config.toml
head_dim = 32
optimizer = "muon_variant"
lr_mult_down = 3.0
max_grad_norm = 1.0
decay_fraction = 0.833
Each number is 128 + 32 x the weight over its row's rms, rounded and kept within 0 to 255. Layers, rows and columns count from 0. Numbers have three digits each. The size before them is the row's rms in percent of the matrix's.

# down: layer 8 MLP down (transposed), 256x64, rms 0.272, rows 64-110, columns 0-63
# up: layer 8 MLP up, 256x64, rms 0.201, rows 65-110, columns 0-63
down64 102:088125156147193119174101184170156102113102158132115151112079112172140165091173100135116125143144158092132120139150164159177127111148147167093109092096108101069124140125096087091098141027163139
up65 097:130187126086063085120136117129120174089122117129151156105131056160142112091096098072070103107089129123139102133078187162056108164123142137145146128111076115128090127081124106126141111194108099
down65 085:097139153133105098132091065122118126077141109110164168148171163173144141165123063054150130116128133222154122129124125147086114172098099083126157127169042140159095131105104133151139149121143149
up66 088:133102135139109110025159110127129163183180107164118102098127086164069109064148120095162184122165072086117105072147092121137123101166115140114170124127180102124153121160097153140109149114108143
down66 095:143107127179193190166111124117099124153100111087143076128157137105145155166136129108102089128119096215094111099171094145134180181115114176099121090132174132085167070123128110132104081124146094
up67 099:121166106181094119088185137112177074128085161129136119098160097136192071147132101102093158089141147101106167177119143103128170128122136075139103142169098096097057143132083120151175122179122102
down67 108:165074088106175121125135138130151114106151180157076124134155144160090141177088169125121163127166043081120146088208132128116167111164118113139142188108100113077120083147101112097158147106143096
up68 093:132184154121098120135178107132175079164143132111135145156074087169132188144166091120138140126114103129093105115092152115133201133124215125168128122208141121187144099116139164135110067124148131
down68 105:174165158188183100130118176141151107103098104120162097082067134090153158195147093106115096190126137168151157131110140114103110169155156131070065120107144162132076123144089141104149118090114107
up69 094:193090181114114039129136112144123150106158113190155149072116082118171131118063102099146121113130090124189110099138137147129106080170132124096123179171122110125076107136110081145070127113129137
down69 093:109161067149122195127149138150114078173106106156139087187142165115127148066065154147130156136154219119103151113085147129144091113091096143115108082150175106134136113113120190099135148124154093
up70 095:157142133121103145116099094145148079101101218143077122146119125067141134135110127178079152122145130108068132137079069122125090128109160099148130135196161197133070156161102167155097124097105127
down70 104:109183113141131196223090224150126125091156104140155135159130142156096140104162116108082134132112126084128158110142126131153151172082083139109150072113138132109152116136085098083114087108172141
up71 090:097077089099135091165148124095099092143117100120129117110145107157077159161137101129151155074116096152164194069166195120109110114111093173111183109096147066090124119074134124115120098136068161
down71 082:135116149220136134135152126139107145065153110148125177123051106144091121108147127106153137069164182087081116116126103175151131111170121140170152175121112090145154116128047136099161090096148105
up72 102:082194113084116092122156090154186192162136110142115181121105208118091092118108132095100105188138117105175101127167170101092074141117155136123146151161140147138105144157132132121132110089179174
down72 093:111142107135088105156038109145124116070180167121070143164183076157079133164157174089099109088104156182079134117139150087097152157103165118132114128154143112140107141097107141123128132168146186
up73 102:166125096151114112180172134082134042102121158111131092157138089152143143116208130161119115119091145133110116096109139137162125202098120095137082119165201168119186155171140167112112109136145160
down73 116:165065087093053102113111076117159101170070105126131141113118142151157128113117135127203148165146186056175139102123210136128138112147102139144122170146143103131132100163120168118160133143087108
up74 096:181136134124157186099099123064113123106097100115092150102093111094079120135138156122145130142120071060104082128123140112175087103127089097105198167127103173105093121164095166120174152058119122
down74 098:140174158164134045140151155107131153189120144139148169106175111121130053115104125083140102129177114174094099145153040161120120152156122110123104090148112120105089116123169101165090164105182140
up75 095:073180088094115142128111126135187128130106198137096132075108152170154159114095108135109159086139166159102117115109136076115162109140103188133099127131136098162128093098086078219099150157086145
down75 098:119099128141126164128136096072145102131135148154117122126152138101175101195106024125133163084197096129133105092121095190179139113147084101110089138145106140187104156138098102112157163181133134
up76 096:107165080135081096101106101144124173069180144101123098112119154085120130131136143090138165111105068131064121129095129123177098168109126156141146079113137104119147064085105146113198058111107084
down76 091:127095118183121179152164118135068145099105118110128112180114164140087134090059136118118101131143134050117076115137151136130109125153157201118148169129075146144132200164121098089140186108161099
up77 079:157215045150139107146176147113180143110126111126187115066118106102152105111110104089127106125138145133145092136131087135149087152141176052153149130098122155125138165164103166159107159156180161
down77 083:129053170185130146072144107133080137111119172102070132170101144153123160130141147146148129114105128086174184134154135132120121100098129114096157082116180127031143164106090101132148159174172125
up78 096:072097127110147160118163123091085124153104130134170095093061165167137115109178136112125075162167160127125105074131170128176138147132184162070109129075153145152131116140115078150120115145216106
down78 099:063089097138113187131159139127179086113144137132115147155073080174147099136130131169120172028131138117107103127089131162124150176057139132147100144124130080118171176132112143147180125126145090
up79 097:185128086063073121146073127161130168125155129142145133192142071131118180095161138186101099115124146137157116103078138075150095121115155089106133124097109179092155141129101102072157099169083137
down79 099:153138093106083122128060100108100124132183173087166091161133136165155174105182082123081141114154101148099137157141118032177160146118125145096144134138138093189144107077128127126137113173111170
up80 085:171147135094138112131126077152175109096120117154145096130116075095167156107186188110156128115186130157160130115140126097153099139052086139110052140103123144095109063138148171128105099080078106
down80 087:079088166144138124124170085168117184086145118119099171117162147123075075150097115145134103145177107137172072098185161102089098121156092113132157107124125062143144099191159168088103130108142162
up81 114:104095090092132102118143119107107107174142117116160115083125135112086154134117147093169119136104121140142131096068100112113070092109108073147076130198155108120057106102079059070107103124067156
down81 102:088150097113081111126176132147138152084116096096060123097113119116150124105113175169124119107167144100111075144144173127087155134097199129092146151091235127188149131148123147166142157110137092
up82 118:128178102119116133095130095102151152107123213116131134109051062112135169171133160132101156118128150126106129089137119062114141095131137192144047125129114161129098159088135098080104106106084083
down82 151:141147217078141123124096181145165136158129109120185067111129093164156111120116085144142118185143114147107137103171126113126122077158125093131084137081080155132140118181119171124046085136156112
up83 089:120087076137117136061166095072071149178170098126082108148145099167093086111145086114126188114125080115115124125096142085138124105121074086150131075174157125121121163097125108165116074104103162
down83 088:139117095109155116113162076164138097193150125117142062099134077131201135064155081071110128124163129166088078166126121141117206135159176148162086099119149119155150118087145129139147115142119106
up84 099:118135185144139155084134135106154207115123121087131090129130178156137176126123122082090187115122116082169136124236126144110147096107156157071144107152131101178079168101150121137136135078132116
down84 103:113149096093126121092155140181074085066147147197161065089125103177110083112121141136152119124097176072121157159141143147130143147128145079126166160144126165150157131154084209087109101105130127
up85 098:164121219112128099143152100104096202165105102159090091149150105112153151131103132125120143150090082108136132169106172133150132033089089139092093126114144132127114076132129167176192142105132117
down85 099:096083155115139163138150060057135160155091104118128150154176158118134158183169156113148111125151089136143115155073169166128135121093157110092110117120129165090079106136041107183159173154115139
up86 115:167175144114089065144143145142114142159067130123127103165082105143210123113136132118159097068128190175148137138104128085086139158060105101104104091151136156151107112082137105148180085148146158
down86 120:093143116108158106132094140096108147072111132114078183140159150176064092085145154177161093094136131195122096134100131121116173126127094193117157118218146112139139096169108131086122099101128166
up87 118:130065134091114099118148169139122102143100158115117088085131076056128139113114104126106130164133064093063086130142134114155068133115096082083115153164131135084130130120158093195080187094102122
down87 099:140178089119115128038110118134096157132139154125121142113123108129100164106143082094047093131170121064157104160142186131169161124122110127121092133115153156167143134202135123128167083193166104
up88 113:126102111104128061188127075131137105120099141167142096081121107142137100135109134134170167080085170077138187124117149141102162126106142178079105163078149104164069128085113082108142154180078131
down88 104:189122094088132128125167084118139041141082160115082111171140131093118106149143139118111122191051133150116105160158131124121152124147126140078095145118172096172162194113114113161117154184080107
up89 102:139098097110118115163158125143162131060133116098150146156191170135116092152222188109123125155135170074107127127104140163169074148131148171106134144174142123146088158152089184179171132141102124
down89 113:157088078099152142115150108075086058116077139156136110111141111137175078145141126090185113151148177052153125078124153132117122171146132117105209159113088105148124115151140162161181117105152120
up90 106:121110157191153129123136125122174133147101180172156156230110141147068123141060163162120140129123159090172142160169106142119102098103130166071172141143160101173169137128090158163144129115102149
down90 096:133101162135131179125133089112193119110157088134110111133163107169097072053098168093089113145097106119123171160111107079116155103208137132123096172132119111148186093122156132137068176165112149
up91 100:148153189105139096130113141135189159114157150141110185165186188096124131088125160174107129135087122138124121138145102064132111112099150135134104167181164179141138140173158099175070169102191119
down91 108:149070132166154128056155107131147116184093159148132120195124149151144129106091118147074170161149138088114124162089021171124119133134140119144123123111097096108185143156086120158145169090157118
up92 099:104159092087061127155110147138161148097157145061108090101089128140100116109144126136068136152088115131071121065141151094104118114113084181131124041107081085171133144136118153130184092135142111
down92 089:125172187115145202163140145130113155178145145127115216110117125115108128122129092140087148129143088066145140158073102104139132083124110125055133121134130205091138081165107107081118171106122121
up93 084:143156116098155126103147124109139061083169136104112164137169148081153118207134134096149175144093083177094167163109098125101101158134117086155188110144131137144114121126178104140176109219104140
down93 094:084118112185087143140128143153168131088165159081132157124123138127198129191143103089089107117099079092125126100169158173092118109141138084206146166124100155151149128107148104074153138098131059
up94 090:078137089111165181136114094114184152142098167104163108112130173112127138092137157167079152098195168097105124140046139109087121111066123132161098080123125081110108159122138170105189127159145145
down94 100:160094174114186094108218162077167118112154133164095131141100133160081104120135132154153139153109138180149139118179127095075120141150156106122126081150126100059096119097082089125122125080184152
up95 093:146138128131149095108133087141149070140114097152089151156109081173092143145153089142149156065096081127177163112126128101105066102191118108138152114148085143152170161068119102166125161196094173
down95 089:110188167152131092084143116089150193131205117126156129102095157170174112100062123105130073138107119111105081159095141143117169105151120145169126162118143141072170087147144158095155090113180110
up96 084:162112034077147199140151177116101110147119088113103096082156127132101117131169169123145164080089128121142151138160099053125113154146149093106083101184157124089135079098147107148126150136092138
down96 089:156149097111110128125050127102088126081142163125104084162051120123151112122178125154085179083147168156130140145099184173074172136172137151080151102132133151107114130077151133139175181100119118
up97 124:082134125103107110102151133047136189142084125095099114158088193110125139103135142090098130098123133068151159133159147093110133100087163163130145098148136048100083218147130149136165125116101128
down97 143:128158107102078134159133186144130102073110181150117119105137105181109109093140144199107105101097176078065095129102159136152099081149121084166110146221130123165148151138132182110135104113142136
up98 083:120124157107147133194131133077114150126092134138135152143124106130170117075191136167126180128136117133071110132124101167117100096147134150107103128136115077142205193066144099039106167101091140
down98 084:115070083129147019119084117163088066164167201120134119131169112123105126171139113064164158150142098161115127152087125119139188161139124126089130134127122146112084143147140125124130110177112166
up99 100:112058045165128128114133101117123133102100141148130088135085049123145151117129079116087064103180109063126104104155145110156099131140127118156127152122107100097116101132086108129203147170121070
down99 099:085122104144138119111113130127131204041170183119143135040170086185060165183123119119147089128124126072149114133152088132158129103162134134131140117118147147133139176168118137124113104130104077
up100 094:136126137137097141108101083201098136110102132082163159149157159124097152125118107103132163140097160138143045065163135125189149121130169075069120131180185146169068138133107096154137090109117147
down100 092:135117119109120104152175098094088108156087158149184162190177106101150095151161141149155149112105094110132087066085105112108120140116167137147119154114137145078089204103135183140099151166102055
up101 108:135137100059093081134126120204191146113153103082124112150084116120126093063116093115074141110156120133126131111164133081103043089137152145144105185138076155171136123137126125184100133149146139
down101 111:123164051107093119084149105128143114132171112138086123093141102101128043214107147097141153141133154178134083105093131120166116163115144163106104069121161151088134174142107118170142166143183141
up102 101:113100109115140162161118089095127128072050120169143163109125157121086114113097195123185149162151162073089062138140077148082111130142153145135156174126125144125095154146121174140167116159092065
down102 092:130159143112152104128105136105158102146111108151143129078155112135128127058158157169144097140137127173145126135129127173132111174134076105142102212160077110068134108148211045148118080144085141
up103 092:117073123149197105141129135098064116146139117113113062117163091076165117119151092125090138187137059115083123125180106068146165154145100102148181120158139119091081158111149121082135081120122123
down103 090:079173088144111099147116156127126111157197106095211166159105120077140203073156073083095095160139144123107081149102150096125166125138119134125093152084177091133108134141154110162142125160138122
up104 099:115059111106167170124190178101155160114154125092112122114091103104115103110178141132050076084119085118125176136142161147125111096099178153117133104132134084097063099191140142088142156146100131
down104 114:133142090123198108081134111135134116153084127144113118104140129188133122138067146130116173158093077144106083173145187147136149125170112187092103112092110126095185113160081102138103210082145116
up105 092:161136159141096099106163131169134194090126085181159154125073147130173079128112104168111135133108155127118108080186114107152133134139102111134162130104119146126102155163125194165193112147036168
down105 090:103110195088109158080109114162110077086127144138076090100136137124144176102170144131133171177144167127174082166147146164129153109094133153064132120108178127098157125068121082108186119141097086
up106 084:205110139137103162180188115142136127093113138126123118123140137118097079105095160095134097098122139125086145151105138073137123115130075093046100127134173087152125108078102105166109087125143031
down106 096:115143111084175000120109101135127110119166107171158090190091180099151138083096131108132142150119134175109123101154126105134108138175171071125152086146167144134134159134132139106112112078116159
up107 098:176141123104090061076170113143136081120094198171140097114143105117139109157171103171109120115071159146129149104107104157145168100121096174117049101130123060118182166113098136102110120119124099
down107 094:118125120107125193107140099124098086123093130119112066138117094119145112143140143151135175108112105054089115132105132165138146176115179166060123132139102193081121144165141071116197148167090185
up108 105:164162139125189099178102137057117144119120138132144121170098141123171179189103133133134110104145158139126097099058128074092115104075147123096127145167087127112079097073163117111202087137128112
down108 109:143099127111172129113163166093119095174144121182133156114127149104146103107107146215164154102118100128060134108143121105125222177095180085097124108147146107132115125109125128181106099055107104
up109 104:130115143115127155139121131109175090072155152144087127156062131099119173154133141189105180130131079090135179184141152122105158100122194092178171120165113095171104155115116183172091127168147107
down109 099:138141151141146086107135144120099134092173137101142141098131156188122133104153135124148121120077185162063145085157135143193093125112052187135068148106162138147138114101160085101076138113134205
up110 122:133077169121184149110120140090131155125110124173136142108121124091118137091088123180083127154138164071120144146103104115152125074128160123174142065168126165098109166181065156171181145071166168
down110 129:067145140130126104108155145154090190175122126171141135136151104126097097125152122174138126106165164137144178143155117107120081059173058115080140152119044114140143140121122097060124148096187131